Each number is 50 + 12 x the weight over its row's rms, rounded and kept within 0 to 99. Layers, rows and columns count from 0. The size before them is the row's rms in percent of the matrix's.

# layer 6 attention value, 384x192, rms 0.149, rows 296-314, columns 0-191
110:35 43 64 41 49 57 37 61 57 42 56 57 56 58 42 46 38 33 39 72 56 59 56 52 52 47 54 47 54 60 47 30 57 31 50 52 32 70 65 40 51 47 53 43 63 51 55 44 57 48 51 50 48 36 44 60 65 47 44 47 51 40 73 48 67 58 46 68 57 31 49 26 45 51 71 80 69 31 49 58 36 56 24 41 54 41 79 69 58 52 85 34 55 27 40 69 63 46 43 38 50 32 67 62 47 50 44 44 35 28 56 55 54 41 77 51 47 48 66 55 37 55 73 43 46 51 52 59 75 47 50 66 37 49 64 41 42 61 25 33 52 51 47 27 47 63 48 38 44 52 46 64 51 64 62 55 52 70 43 51 59 46 26 54 59 35 24 60 42 52 37 33 63 44 60 50 32 23 40 53 45 48 49 46 51 51 32 57 59 55 41 38
101:45 49 37 48 44 53 54 50 47 45 59 61 39 43 64 45 47 57 45 39 40 50 33 60 68 64 62 57 46 36 52 33 57 50 79 42 59 55 39 40 49 50 62 57 49 66 66 38 39 34 44 32 36 50 56 40 63 29 70 59 50 55 25 44 34 51 35 57 53 49 52 56 50 51 71 32 35 40 44 64 62 37 53 52 19 52 54 42 51 37 60 62 50 46 50 62 70 81 52 42 64 52 44 53 54 52 67 55 63 49 47 58 19 38 43 72 66 76 56 35 35 49 49 56 64 67 30 27 46 60 34 41 43 28 55 29 60 73 41 43 46 59 43 39 44 59 40 55 78 35 46 63 69 40 44 43 33 24 49 34 67 48 63 51 81 51 46 59 40 42 53 60 49 33 50 49 50 58 55 37 57 52 71 54 45 56 54 51 47 67 62 57
104:48 57 71 44 47 53 11 52 34 48 31 39 45 50 58 33 69 57 71 68 50 48 52 46 50 37 61 53 42 62 70 43 51 21 30 34 38 58 53 55 60 64 59 53 35 35 38 68 56 46 40 35 50 55 50 57 46 66 65 62 47 67 55 61 44 47 23 42 36 49 37 53 55 54 57 51 42 38 49 32 61 51 73 37 73 55 46 55 35 48 27 62 40 62 45 67 36 39 48 54 48 45 70 32 79 53 54 54 55 55 63 44 63 58 53 48 33 56 39 45 64 41 56 77 34 61 53 50 47 52 65 66 19 53 38 54 58 65 41 54 46 59 58 40 69 41 46 39 37 46 45 39 70 50 73 52 52 22 46 64 33 41 63 51 51 71 51 41 52 59 38 50 46 62 52 40 54 47 67 60 59 31 55 52 56 39 47 70 49 28 49 55
103:52 41 43 56 42 58 66 46 67 50 29 83 45 56 53 37 31 54 54 53 41 47 60 34 56 36 57 72 54 44 36 67 47 55 54 60 67 30 34 51 37 30 36 62 41 53 54 51 32 55 29 32 63 39 59 46 24 63 37 54 52 56 34 29 46 61 44 43 27 67 30 51 45 47 43 52 48 48 61 23 61 41 59 44 77 53 31 59 59 40 59 70 44 72 51 51 31 51 40 60 72 43 47 44 47 45 42 45 40 57 56 49 45 41 50 47 74 52 53 41 43 68 67 48 28 58 39 62 41 53 35 29 56 33 46 40 53 59 65 54 32 65 61 56 47 46 43 59 54 48 50 33 49 44 47 40 57 53 38 29 71 57 64 43 70 69 54 52 47 64 28 65 42 52 55 48 46 50 77 45 61 47 52 66 29 26 37 33 52 47 54 49
106:44 27 59 74 63 49 36 68 52 58 51 72 53 33 38 61 39 65 38 31 39 58 59 48 61 38 20 52 61 52 46 78 49 54 53 63 75 48 45 51 53 61 38 56 43 64 54 43 52 55 70 64 55 52 42 51 42 57 37 63 57 65 57 37 44 62 53 58 50 52 33 43 48 36 28 46 36 59 67 37 30 46 43 39 51 31 26 33 64 30 77 50 53 59 41 60 52 82 41 46 50 79 60 38 38 34 39 43 63 62 61 52 47 45 52 35 70 42 45 36 56 43 53 31 37 59 47 57 51 55 33 62 51 45 34 37 42 44 82 49 53 37 41 54 57 31 50 45 69 43 62 52 45 40 39 57 49 39 41 35 70 72 48 56 53 60 45 47 65 37 46 52 38 48 57 71 54 47 68 37 51 54 46 44 45 42 64 40 33 56 67 52
098:76 63 55 37 65 51 40 66 47 62 62 57 37 45 32 70 35 70 35 44 49 32 36 43 65 47 44 53 55 51 41 28 43 16 44 59 45 35 51 54 45 47 59 41 40 41 53 59 63 61 32 41 38 60 41 68 41 48 56 53 48 55 58 47 64 71 38 51 42 45 44 46 75 37 38 45 74 77 53 49 21 62 44 35 41 42 39 37 73 48 61 68 19 52 38 41 44 38 62 59 64 62 51 38 57 39 53 33 63 57 51 33 60 42 59 27 44 61 47 41 41 56 35 59 45 63 41 47 60 45 54 37 52 46 25 45 58 46 43 42 42 45 29 54 60 38 52 59 49 51 38 61 49 47 49 47 44 29 38 73 45 54 35 52 68 60 58 45 38 47 55 25 55 55 49 89 42 66 44 46 61 40 36 55 37 61 50 45 39 42 35 49
105:59 65 53 66 61 46 30 58 36 54 51 41 41 45 29 47 78 32 75 44 43 43 71 34 57 62 44 25 36 57 76 31 57 46 41 44 59 45 33 49 70 60 42 41 48 27 56 55 44 35 73 62 56 57 38 60 53 44 42 37 39 52 37 67 32 46 51 45 45 45 63 62 53 38 36 50 54 50 52 40 33 55 55 68 52 54 63 61 57 57 63 60 42 43 39 68 60 35 48 55 41 41 64 63 40 57 69 62 33 53 41 84 59 43 27 48 64 67 53 50 49 53 39 48 38 51 54 40 64 80 48 64 55 53 41 44 62 49 49 72 62 70 52 50 42 56 53 26 53 71 67 52 43 76 59 51 38 44 59 56 56 36 46 59 43 53 46 60 47 20 57 46 45 57 58 50 30 66 26 58 47 51 47 51 38 59 43 39 64 39 64 65
092:46 64 41 44 61 62 38 60 67 49 46 57 40 60 52 51 34 48 51 61 30 58 43 38 42 52 41 43 55 34 49 34 64 53 37 33 61 49 59 67 47 48 39 32 43 51 41 50 47 53 44 57 58 46 56 67 77 53 47 32 46 29 42 38 63 54 38 45 53 34 23 33 48 33 46 55 27 51 29 56 62 49 47 52 49 41 34 74 59 41 42 43 30 73 65 53 33 48 61 43 37 59 86 51 73 59 53 58 78 49 57 31 61 55 48 63 42 63 55 35 32 73 43 71 48 40 56 65 47 44 56 52 28 47 41 40 43 57 51 71 60 51 54 59 33 58 65 63 51 60 43 64 55 46 42 19 32 62 57 38 40 53 56 60 65 54 31 60 64 48 57 44 50 39 60 32 46 64 56 36 55 46 30 38 71 44 70 54 36 44 34 61
088:36 44 67 52 47 82 41 54 53 33 63 41 64 50 53 45 44 42 62 50 62 31 26 45 53 37 39 65 61 58 61 46 63 56 57 45 50 37 43 63 60 66 59 55 53 34 54 68 48 44 65 27 46 50 59 54 54 58 52 46 52 42 73 58 51 68 66 58 55 56 61 48 32 63 57 53 82 44 86 69 76 75 30 54 55 44 45 45 49 45 55 33 36 54 40 51 54 63 30 41 48 41 48 52 36 60 70 60 67 48 74 68 40 50 42 39 55 60 72 53 48 59 39 42 39 28 46 48 78 43 46 58 49 31 44 59 33 41 46 43 53 47 56 43 64 47 30 51 56 45 44 48 35 78 29 63 47 46 52 45 66 24 28 46 51 58 39 52 41 45 35 24 60 47 59 45 59 54 52 46 68 54 53 38 40 46 68 56 56 52 62 43
100:39 34 39 60 48 45 45 56 30 50 55 58 67 39 37 64 59 64 49 50 52 81 57 43 45 61 41 54 57 54 66 62 51 60 45 49 85 65 46 65 30 52 37 53 46 55 40 30 76 54 78 62 40 32 67 56 35 59 37 47 48 47 42 54 45 27 35 42 59 52 39 26 63 51 45 46 50 52 62 29 42 64 59 66 49 59 29 64 67 17 43 37 48 39 40 55 66 85 55 49 66 50 38 63 63 48 56 47 65 58 64 41 59 41 49 46 52 51 55 51 43 40 62 50 48 23 43 62 63 79 47 50 60 52 52 51 56 37 48 50 68 23 50 63 43 22 48 51 48 50 46 38 44 49 35 55 41 59 36 39 51 55 47 37 64 48 47 62 39 43 54 55 36 42 69 55 55 57 76 39 33 56 48 51 41 50 39 41 47 42 34 39
097:55 43 56 56 34 53 32 48 62 47 39 59 36 53 36 50 43 42 57 51 60 50 57 47 62 59 52 60 52 58 36 55 69 45 48 37 37 49 37 29 46 59 59 45 53 35 28 48 57 65 49 56 51 34 50 50 38 46 75 54 48 67 60 44 55 51 46 71 47 62 75 37 51 38 59 41 60 46 44 61 37 37 58 37 23 18 65 63 49 44 70 28 39 24 37 58 54 54 61 46 58 68 33 60 36 20 43 57 50 51 33 49 51 42 74 30 61 47 65 38 55 34 74 36 63 57 51 55 63 51 48 57 50 52 56 58 41 28 73 44 42 47 67 46 44 70 40 63 58 18 63 58 46 32 31 59 57 44 58 60 75 60 50 44 55 54 49 37 22 51 36 42 40 46 38 72 40 59 29 66 55 34 46 47 40 51 42 39 57 57 50 41
104:43 33 55 48 41 60 61 45 52 25 37 68 53 49 85 45 52 42 61 64 25 59 39 46 47 56 65 52 32 63 23 41 59 42 44 42 50 41 54 26 42 46 61 24 53 63 62 53 34 43 37 38 51 59 53 44 62 36 62 59 42 56 46 34 37 36 60 31 50 54 53 58 61 41 62 68 23 30 09 59 54 32 46 40 46 53 59 45 53 41 53 56 53 44 65 78 53 62 52 50 52 67 60 43 54 45 14 63 56 49 28 53 51 51 60 49 58 68 39 60 34 60 61 47 42 60 62 53 47 50 57 27 49 33 39 64 43 51 52 33 22 61 53 33 50 53 33 49 54 34 46 65 54 46 57 38 25 39 52 53 52 63 42 65 69 51 50 39 60 51 52 66 46 44 50 46 54 58 42 58 64 38 64 62 73 51 56 60 39 57 43 45
099:85 65 48 39 40 53 50 42 32 81 57 32 48 53 57 37 58 53 38 38 38 26 54 41 43 57 59 41 31 54 69 52 35 64 63 62 62 57 35 56 44 49 39 45 42 53 47 41 68 39 32 32 44 41 26 49 64 36 71 44 45 67 44 70 70 32 62 57 62 47 53 57 48 42 48 47 62 54 41 39 54 56 55 61 35 56 58 33 51 53 47 72 51 40 59 37 63 66 54 63 65 56 38 72 45 28 87 53 70 53 38 43 57 52 52 39 36 38 77 45 42 26 44 47 61 46 53 61 35 61 46 58 55 50 61 45 59 46 67 57 61 58 37 48 35 49 53 67 57 52 47 38 53 39 39 68 42 41 53 57 52 78 62 28 41 51 55 48 36 58 59 51 52 33 44 53 63 62 31 57 43 50 56 39 37 67 41 31 25 50 42 57
093:43 54 39 53 43 57 48 52 48 55 59 60 60 57 34 75 47 57 44 35 51 46 44 47 41 51 38 44 70 47 46 53 61 65 52 70 69 43 60 77 43 59 72 38 57 60 56 55 64 37 56 27 42 51 41 42 29 50 46 54 33 48 59 41 57 46 58 71 70 32 50 58 35 32 55 33 16 63 44 46 78 44 13 67 52 49 48 47 49 58 46 49 43 48 46 51 61 67 49 44 48 50 41 61 54 63 53 34 51 40 42 61 73 44 36 59 31 50 82 45 41 55 47 52 45 64 37 50 43 75 62 57 54 79 47 73 68 40 45 44 55 53 71 49 35 58 28 44 61 61 68 56 45 73 44 57 27 57 66 50 44 52 58 59 38 42 36 44 63 57 46 54 55 45 47 57 41 52 36 41 63 61 47 41 77 47 58 34 36 49 60 75
116:59 57 47 55 50 50 54 47 52 58 43 59 41 72 45 62 34 53 44 45 57 53 36 44 63 28 36 65 39 52 60 40 29 47 39 65 63 51 58 43 36 37 42 57 68 37 59 53 35 57 55 55 68 42 61 26 51 59 40 42 68 49 64 49 35 48 75 58 55 49 46 53 46 61 57 43 56 45 49 60 85 51 51 37 62 70 36 35 53 64 50 41 69 53 65 27 37 54 66 27 47 53 37 54 38 55 40 56 58 39 64 39 59 67 28 49 35 47 43 47 67 41 63 59 64 42 52 64 55 56 33 56 37 48 60 32 32 54 59 48 57 38 44 36 59 44 68 37 46 39 45 44 53 37 42 36 59 57 38 66 61 29 50 41 35 48 46 35 46 45 43 72 72 47 27 16 47 65 51 48 72 58 53 61 40 61 69 73 58 45 39 19
104:45 34 53 55 76 54 47 44 48 39 33 45 52 33 34 38 29 62 56 50 51 32 42 53 71 33 46 44 70 53 50 56 45 35 46 65 35 35 64 50 55 58 62 55 49 63 40 60 68 55 33 52 67 44 60 44 46 41 41 28 36 65 28 40 32 71 68 45 57 68 50 50 30 42 56 49 56 59 63 48 35 70 45 55 32 50 57 57 43 60 56 69 37 60 58 43 48 41 40 60 52 65 45 72 39 47 61 31 44 33 56 38 62 52 50 59 60 19 36 46 71 31 59 64 47 57 41 39 64 45 62 30 56 35 48 73 46 73 38 46 66 50 29 52 48 36 53 61 70 43 40 36 60 44 48 39 55 45 37 63 50 31 50 44 51 66 46 31 52 37 56 57 37 74 35 41 29 43 54 62 48 47 55 43 64 70 46 64 44 66 32 63
097:74 41 46 60 51 72 44 37 44 84 48 63 45 55 45 55 35 45 46 26 59 50 61 54 48 44 79 39 49 43 77 62 48 52 51 44 59 66 67 52 60 58 56 42 31 49 48 63 58 41 66 74 38 57 38 47 66 31 47 55 37 55 54 42 42 32 59 50 63 41 47 53 32 55 55 46 35 57 57 53 62 13 20 65 55 53 53 23 52 76 44 54 59 59 51 59 53 60 57 47 58 45 47 57 38 74 39 35 67 68 53 47 48 41 64 55 62 55 57 45 59 36 55 36 51 53 48 37 33 66 54 31 36 55 36 52 36 44 50 57 64 55 52 48 45 55 59 49 61 63 63 54 47 59 38 69 43 45 75 58 39 65 56 51 41 31 25 48 58 60 43 58 22 39 70 58 58 55 50 64 48 52 46 41 44 22 73 48 54 51 66 43
097:47 47 42 37 26 42 47 51 52 73 46 41 69 56 44 59 75 55 58 43 55 40 54 71 46 45 48 51 54 42 46 50 44 44 39 56 24 44 57 55 75 44 53 48 46 54 28 68 51 67 73 66 37 58 67 58 35 37 48 80 53 50 57 53 61 60 51 36 58 44 38 49 26 49 49 80 44 58 50 66 33 49 31 44 63 40 37 36 57 50 54 42 76 49 42 47 43 76 30 42 56 56 41 42 71 53 36 36 42 46 35 45 49 42 55 57 49 42 47 68 62 45 47 50 55 41 62 40 47 43 52 45 57 89 53 49 49 53 15 64 63 46 45 61 52 41 48 54 40 35 56 34 60 38 54 37 64 37 33 52 48 24 63 31 64 26 50 50 48 51 61 53 45 67 60 54 57 36 47 57 53 50 35 41 39 57 54 45 68 57 33 20
108:38 49 49 40 45 45 24 51 63 31 42 53 59 38 49 39 50 59 62 71 48 46 54 26 56 52 54 64 53 51 60 44 56 62 50 31 48 85 51 36 53 65 54 64 50 60 32 54 56 57 45 52 44 27 59 50 53 43 74 44 78 54 37 66 47 42 35 58 52 64 59 44 32 82 55 60 57 25 50 51 58 66 75 50 22 51 43 64 51 46 58 35 46 36 40 44 51 54 53 65 47 52 41 64 33 40 76 56 49 41 50 53 41 51 65 40 52 36 45 42 63 42 40 37 52 52 30 56 70 41 44 85 35 28 50 44 35 42 22 56 54 23 51 67 53 55 56 53 44 55 40 53 47 54 56 43 57 58 69 48 72 49 54 40 59 51 53 47 43 43 48 45 47 33 47 35 31 63 58 45 43 40 67 44 59 40 12 51 48 41 48 56
# layer 6 attention output (transposed), 384x192, rms 0.126, rows 296-313, columns 0-191
109:70 43 70 67 43 49 61 46 57 71 47 59 57 38 48 53 57 55 82 45 50 57 43 51 48 66 30 75 37 43 44 38 48 59 50 47 53 31 43 67 41 73 59 38 29 56 52 61 40 56 40 51 56 58 48 48 97 57 49 41 40 65 45 32 39 43 52 36 59 55 72 59 42 44 45 44 54 46 63 66 34 44 50 53 49 66 56 28 42 45 49 54 50 56 29 40 70 77 67 73 46 34 70 39 41 49 41 57 59 54 40 51 42 49 51 46 46 41 50 43 76 37 54 46 77 48 47 38 39 56 42 61 57 63 52 41 70 49 46 66 48 27 47 62 62 43 59 65 56 47 48 40 33 37 52 56 47 38 40 41 44 59 49 66 54 34 60 48 47 68 39 44 52 57 32 46 60 61 72 62 57 40 58 51 67 21 50 49 79 52 66 50
100:40 44 50 48 34 49 34 47 35 43 40 28 45 50 47 62 46 39 63 58 46 50 55 65 60 32 51 31 45 61 38 65 63 70 31 65 64 47 49 33 52 48 63 61 59 44 44 74 51 61 64 42 57 45 24 67 58 50 64 42 41 55 58 39 25 56 59 55 36 61 55 35 61 70 40 44 57 54 21 36 37 35 46 46 61 41 54 63 58 52 41 32 17 58 28 45 39 37 42 34 51 41 39 45 78 42 63 51 54 47 54 64 77 52 58 56 72 59 49 42 35 55 50 43 29 34 73 79 46 41 33 58 65 59 59 42 46 34 55 49 57 49 30 49 54 43 56 55 48 52 42 41 43 22 52 58 48 75 57 52 52 49 58 52 32 40 45 49 35 47 51 58 59 62 54 42 41 34 54 52 57 41 41 63 62 54 45 68 65 38 42 18
102:49 36 42 58 44 55 66 24 70 48 68 64 28 39 52 55 43 55 40 38 48 41 56 50 42 55 53 50 55 50 33 43 49 63 82 72 44 57 54 48 51 46 68 43 34 51 59 43 37 44 44 51 46 30 52 64 71 42 41 53 37 27 42 69 40 58 50 76 30 59 78 39 56 32 46 50 68 43 53 47 49 37 47 45 48 41 58 66 57 49 49 50 67 34 56 43 58 70 42 64 38 53 33 38 42 36 58 45 41 44 29 47 51 42 53 54 40 42 69 32 59 48 47 40 51 66 49 48 58 47 57 44 59 58 53 49 49 57 71 65 61 56 37 37 52 61 49 28 36 45 57 54 45 60 25 56 62 57 60 26 60 56 40 35 51 40 24 66 54 35 45 84 75 61 39 44 71 52 62 49 25 55 31 45 40 64 62 55 55 74 51 65
100:47 74 40 37 55 49 43 54 36 38 55 38 51 57 48 55 70 51 42 46 43 51 47 52 38 46 63 47 62 60 61 52 41 60 36 50 44 36 69 63 42 50 53 46 61 51 41 59 64 51 80 42 39 52 34 35 33 39 55 56 53 49 53 42 50 33 78 62 80 35 39 43 50 46 53 33 57 65 48 58 47 40 49 60 35 51 72 50 45 22 56 43 36 33 65 63 44 42 30 51 56 54 34 62 39 54 58 33 31 45 68 48 54 68 30 44 46 46 58 57 45 67 39 69 52 51 61 57 64 51 47 49 47 77 71 40 57 54 44 48 45 42 55 57 29 56 88 36 32 44 60 54 74 57 69 54 58 43 39 43 46 36 49 52 62 54 41 59 33 34 85 28 55 45 46 45 66 31 27 42 45 67 38 47 40 65 59 66 48 42 62 58
100:50 72 35 30 60 38 55 52 34 48 39 27 51 56 32 54 47 59 83 48 63 59 27 67 44 36 59 72 76 52 64 37 54 43 48 55 54 35 39 57 46 38 56 46 64 50 40 69 69 46 68 43 53 47 42 36 56 49 44 54 56 42 46 37 58 40 57 27 44 44 35 65 36 53 61 37 55 75 37 76 39 40 54 61 57 60 64 63 29 56 38 46 55 54 65 44 42 35 49 42 53 56 46 46 65 45 31 32 32 43 54 71 61 75 37 47 35 47 55 67 29 61 64 58 54 34 61 61 46 48 39 59 53 54 52 51 41 76 38 46 51 44 49 42 38 34 57 61 38 48 34 73 49 69 54 43 45 54 70 51 42 45 43 36 50 52 59 60 39 65 60 33 36 32 65 41 32 45 47 46 30 58 72 58 44 63 59 59 55 34 37 40
086:33 36 49 54 45 47 44 47 46 32 58 44 51 28 62 63 49 47 72 39 50 62 42 57 26 49 60 43 64 49 79 58 44 49 47 55 54 63 35 59 59 53 42 59 73 56 44 65 55 23 71 45 50 52 54 65 54 31 58 45 54 49 48 44 40 27 46 44 45 56 66 75 56 70 58 48 60 51 52 44 56 52 45 67 59 66 53 58 66 43 23 41 60 48 62 62 31 56 31 61 37 46 42 37 69 35 48 66 40 39 52 42 60 40 40 57 57 60 77 40 55 69 47 71 39 64 66 35 33 67 57 37 65 46 26 50 63 62 61 54 54 34 44 56 40 66 40 60 46 49 57 64 51 55 28 51 44 51 65 44 45 55 66 40 49 36 57 38 52 64 47 33 44 49 50 01 47 54 38 50 33 71 52 51 55 50 58 54 40 55 79 54
106:40 50 47 53 36 41 52 49 52 52 48 59 54 49 51 44 22 50 27 59 52 53 44 70 63 47 47 62 62 48 63 60 50 47 53 38 46 49 75 53 67 36 71 44 49 60 60 39 54 53 47 52 51 62 50 44 58 44 77 58 42 62 59 86 60 57 22 62 54 48 38 46 51 62 43 68 70 26 39 73 68 57 57 26 65 53 25 49 50 34 37 43 48 48 49 45 50 51 66 29 59 55 46 23 67 54 45 39 54 49 27 61 40 34 57 51 49 39 38 34 29 49 54 43 62 37 46 70 62 21 54 53 35 35 44 61 54 51 45 45 57 44 39 58 71 64 46 45 63 62 50 62 51 45 39 37 62 58 56 66 41 55 43 42 50 69 41 55 57 56 56 54 49 35 18 50 54 41 64 51 59 34 48 67 66 46 55 58 43 87 61 61
090:58 38 52 36 46 33 64 58 49 44 58 80 66 39 36 60 55 46 46 21 62 49 65 52 51 62 75 37 47 50 59 61 53 56 60 64 59 62 48 54 65 58 64 38 47 64 60 27 71 55 47 50 60 54 53 49 49 53 61 58 44 53 42 68 54 47 53 45 18 65 52 80 56 53 40 55 58 48 53 42 39 61 39 48 43 27 61 43 55 58 43 42 58 40 59 78 75 79 46 58 52 31 43 57 41 43 48 26 39 47 65 57 33 33 31 51 43 49 44 74 74 40 61 27 46 64 39 48 32 75 32 47 65 50 42 69 50 48 55 55 55 50 48 40 68 53 35 36 46 59 48 69 33 60 49 48 51 52 59 57 49 43 61 67 46 44 53 42 47 61 26 37 50 63 37 70 53 43 33 70 48 53 38 62 40 52 41 44 77 58 45 54
086:57 60 39 58 61 46 59 50 46 69 19 74 61 50 58 52 47 61 51 56 54 66 53 56 54 56 58 52 68 45 46 59 38 37 41 44 41 49 44 38 39 47 81 62 29 47 58 37 40 34 49 57 69 58 37 45 80 44 50 56 28 52 48 39 48 62 60 53 49 40 36 35 60 44 68 60 33 55 40 51 40 31 37 55 54 47 74 68 79 48 54 53 55 61 39 46 62 60 66 49 59 66 40 36 49 45 43 67 31 32 52 42 52 21 59 43 41 21 24 67 37 38 57 52 67 63 48 54 34 50 46 32 58 58 44 53 49 40 66 75 61 45 57 72 40 63 42 65 42 67 54 52 65 17 57 47 59 48 26 45 41 48 72 45 42 53 51 60 49 55 46 55 35 63 42 51 38 60 48 60 44 49 61 54 57 49 47 56 56 23 45 45
102:49 50 53 32 60 30 61 64 64 50 32 49 49 53 39 56 36 56 34 45 50 39 34 28 56 33 26 60 62 36 44 55 63 31 53 50 35 28 51 32 37 42 55 53 51 64 59 55 40 36 46 42 60 56 47 30 60 33 40 64 61 44 52 48 63 52 56 50 42 42 56 72 35 39 46 51 31 62 56 25 42 64 44 33 54 33 50 34 35 57 55 63 30 59 37 45 37 36 59 50 40 21 40 72 57 43 36 40 31 50 51 59 41 40 21 63 38 43 59 63 44 55 68 50 68 71 36 56 47 39 22 59 63 46 50 35 40 65 53 59 31 52 40 39 31 58 54 50 47 39 38 62 60 48 44 41 62 54 50 52 39 51 62 59 36 70 55 51 35 64 57 49 52 68 44 37 51 50 27 46 73 39 44 70 52 35 55 34 72 59 42 38
094:43 84 53 40 45 64 59 53 37 63 59 30 54 46 72 49 63 65 48 60 47 64 28 75 40 47 46 43 41 67 64 37 48 50 37 79 71 50 34 66 59 32 38 55 54 55 49 60 61 36 54 27 43 69 56 55 64 52 40 58 47 48 48 47 37 37 56 37 54 44 37 51 66 46 52 61 64 47 46 44 70 42 61 71 71 63 58 33 42 60 46 68 59 45 51 55 37 39 37 55 51 39 43 35 59 48 46 53 67 63 59 64 48 68 44 45 64 67 37 52 42 59 32 76 49 47 55 74 48 56 58 34 49 60 59 22 64 46 41 41 49 55 46 42 44 22 66 52 34 57 48 34 52 35 59 46 46 43 44 43 48 59 55 39 51 42 63 67 55 63 63 38 26 62 49 50 66 38 69 54 41 53 91 39 53 56 48 60 60 42 52 60
103:60 49 56 54 38 56 49 50 30 47 53 33 20 39 62 68 70 50 70 24 52 59 44 55 53 41 69 50 42 32 58 40 46 50 64 70 66 68 34 46 53 46 51 58 54 42 63 73 51 68 76 61 61 41 55 71 41 59 58 49 37 41 47 46 45 59 45 69 42 57 57 35 65 43 49 39 63 39 49 48 49 48 48 62 50 51 72 52 33 72 51 43 52 51 60 27 60 52 44 47 52 35 51 33 48 58 73 61 63 54 81 45 36 40 48 44 61 51 43 50 75 57 36 30 51 32 52 56 51 52 55 42 42 52 61 53 45 24 49 73 58 58 49 30 53 30 68 40 50 42 50 39 63 49 58 57 63 63 54 53 55 28 35 48 53 36 46 44 36 33 41 34 68 40 58 66 55 32 76 63 46 84 45 39 44 62 40 64 49 44 61 43
103:25 34 42 58 54 44 52 53 49 40 53 36 49 53 52 52 47 51 48 76 42 44 47 64 53 42 39 41 62 52 50 47 74 36 34 44 44 41 40 42 44 34 40 72 52 42 33 52 41 55 52 51 39 51 52 60 25 55 43 76 43 48 59 42 41 43 52 46 49 46 60 34 48 72 60 49 43 63 30 70 57 55 48 48 44 44 38 59 52 54 36 50 48 38 56 45 41 24 47 32 54 39 26 53 73 60 39 63 57 81 49 55 65 49 56 47 68 81 60 28 58 62 43 59 39 51 41 53 39 52 47 50 36 38 51 50 50 47 46 20 62 44 35 54 23 47 36 47 54 25 50 59 45 58 44 21 45 41 44 65 52 52 64 45 54 45 55 40 46 42 90 54 26 67 52 54 40 51 48 29 38 27 75 47 80 58 59 48 45 58 66 47
097:51 61 53 56 59 26 41 57 69 72 38 42 46 62 21 46 52 49 37 42 41 76 65 71 74 55 69 49 38 44 46 67 44 37 41 36 38 56 25 37 59 38 54 49 25 68 42 34 44 56 61 75 70 81 48 45 55 71 65 63 47 39 54 58 48 52 41 31 40 57 49 68 52 71 42 67 52 45 52 30 33 66 62 38 47 33 55 47 49 54 51 48 46 63 37 61 59 61 61 44 70 50 43 57 35 45 41 66 39 44 46 45 55 44 53 64 57 38 29 60 28 40 50 29 43 33 24 43 50 37 52 37 42 34 59 49 30 42 56 53 53 40 60 41 57 45 32 48 63 57 37 67 46 48 61 50 32 43 51 67 46 42 46 45 55 63 54 38 54 45 61 40 41 75 44 46 43 45 44 55 31 49 53 60 29 44 49 56 42 58 46 28
116:46 50 47 44 47 61 61 35 51 54 26 48 80 56 40 42 58 52 51 69 55 42 47 29 54 47 38 21 56 43 50 50 64 53 63 61 45 37 64 62 30 58 55 51 52 41 67 54 76 40 61 54 54 45 49 54 48 29 24 75 49 48 58 51 60 52 54 46 54 65 33 32 40 40 59 59 29 57 25 34 40 52 50 57 28 30 51 46 37 38 26 71 50 53 53 41 58 47 56 92 32 56 42 41 37 63 78 44 55 46 42 40 53 54 53 58 56 40 29 52 47 70 40 45 33 52 56 28 61 67 51 62 46 56 46 73 39 47 50 42 37 69 64 52 66 61 46 51 36 45 59 56 67 50 60 47 70 25 61 37 53 59 60 55 51 64 42 57 50 62 52 62 33 52 54 84 46 41 60 55 60 47 46 51 47 50 41 51 56 31 45 53
096:58 59 41 40 33 45 55 47 72 22 63 52 47 62 59 54 46 37 63 54 61 36 43 47 62 56 54 59 42 37 54 39 51 46 42 59 50 61 64 49 42 50 60 44 49 27 65 63 34 51 41 55 56 44 21 62 58 60 47 41 67 34 70 31 68 20 28 40 38 59 76 46 43 56 77 51 48 46 59 37 40 45 49 43 44 47 46 40 62 46 16 37 64 47 70 39 49 66 46 57 50 55 46 33 50 51 53 56 52 46 44 40 63 32 46 45 46 64 47 44 35 75 35 50 58 51 58 49 62 54 52 51 56 29 51 60 71 43 50 43 42 65 39 48 41 57 59 38 19 37 60 47 76 55 51 78 36 53 52 65 54 74 58 35 57 43 50 46 46 49 38 52 59 49 77 48 59 77 26 49 63 47 60 55 31 51 41 32 51 30 54 56
098:30 79 33 40 42 11 53 57 77 47 49 53 52 61 31 59 42 43 54 53 38 65 57 68 49 65 57 47 61 53 32 45 20 39 56 61 61 39 39 24 61 52 44 48 56 77 60 37 49 54 55 50 70 67 52 63 47 55 50 51 54 46 59 61 59 67 31 43 34 74 34 42 76 30 29 55 61 50 25 52 52 64 56 54 59 46 58 53 38 59 47 28 48 64 46 37 64 66 61 36 56 70 57 50 47 61 55 55 62 52 40 48 67 61 55 45 55 50 43 44 57 47 51 56 51 48 58 54 60 56 59 64 65 43 67 69 61 40 52 49 50 60 49 63 49 46 27 63 53 52 37 57 36 48 56 45 39 64 58 66 64 37 68 76 61 63 65 37 55 52 81 56 50 55 33 59 47 35 63 49 63 48 60 48 39 50 60 61 39 48 40 34
097:63 34 54 64 57 55 48 49 68 30 54 37 59 34 57 29 39 41 62 63 51 52 45 55 42 50 32 59 46 43 47 27 55 55 55 42 67 30 47 44 43 54 57 41 51 69 62 39 42 42 41 15 54 31 41 42 57 76 44 35 54 57 37 30 43 53 67 37 44 44 81 69 51 65 83 28 50 36 47 61 51 35 65 62 53 59 44 56 31 63 56 59 47 38 67 41 55 26 56 62 38 44 74 69 38 50 42 54 53 54 41 50 46 58 62 43 56 43 63 42 28 41 49 44 61 51 53 56 69 44 38 64 60 20 45 46 41 43 59 55 48 48 60 63 43 56 63 52 47 60 43 51 52 68 35 60 58 50 36 68 71 48 45 75 51 36 48 59 57 44 46 52 74 36 62 36 51 60 36 40 49 33 67 67 45 38 35 49 42 36 48 67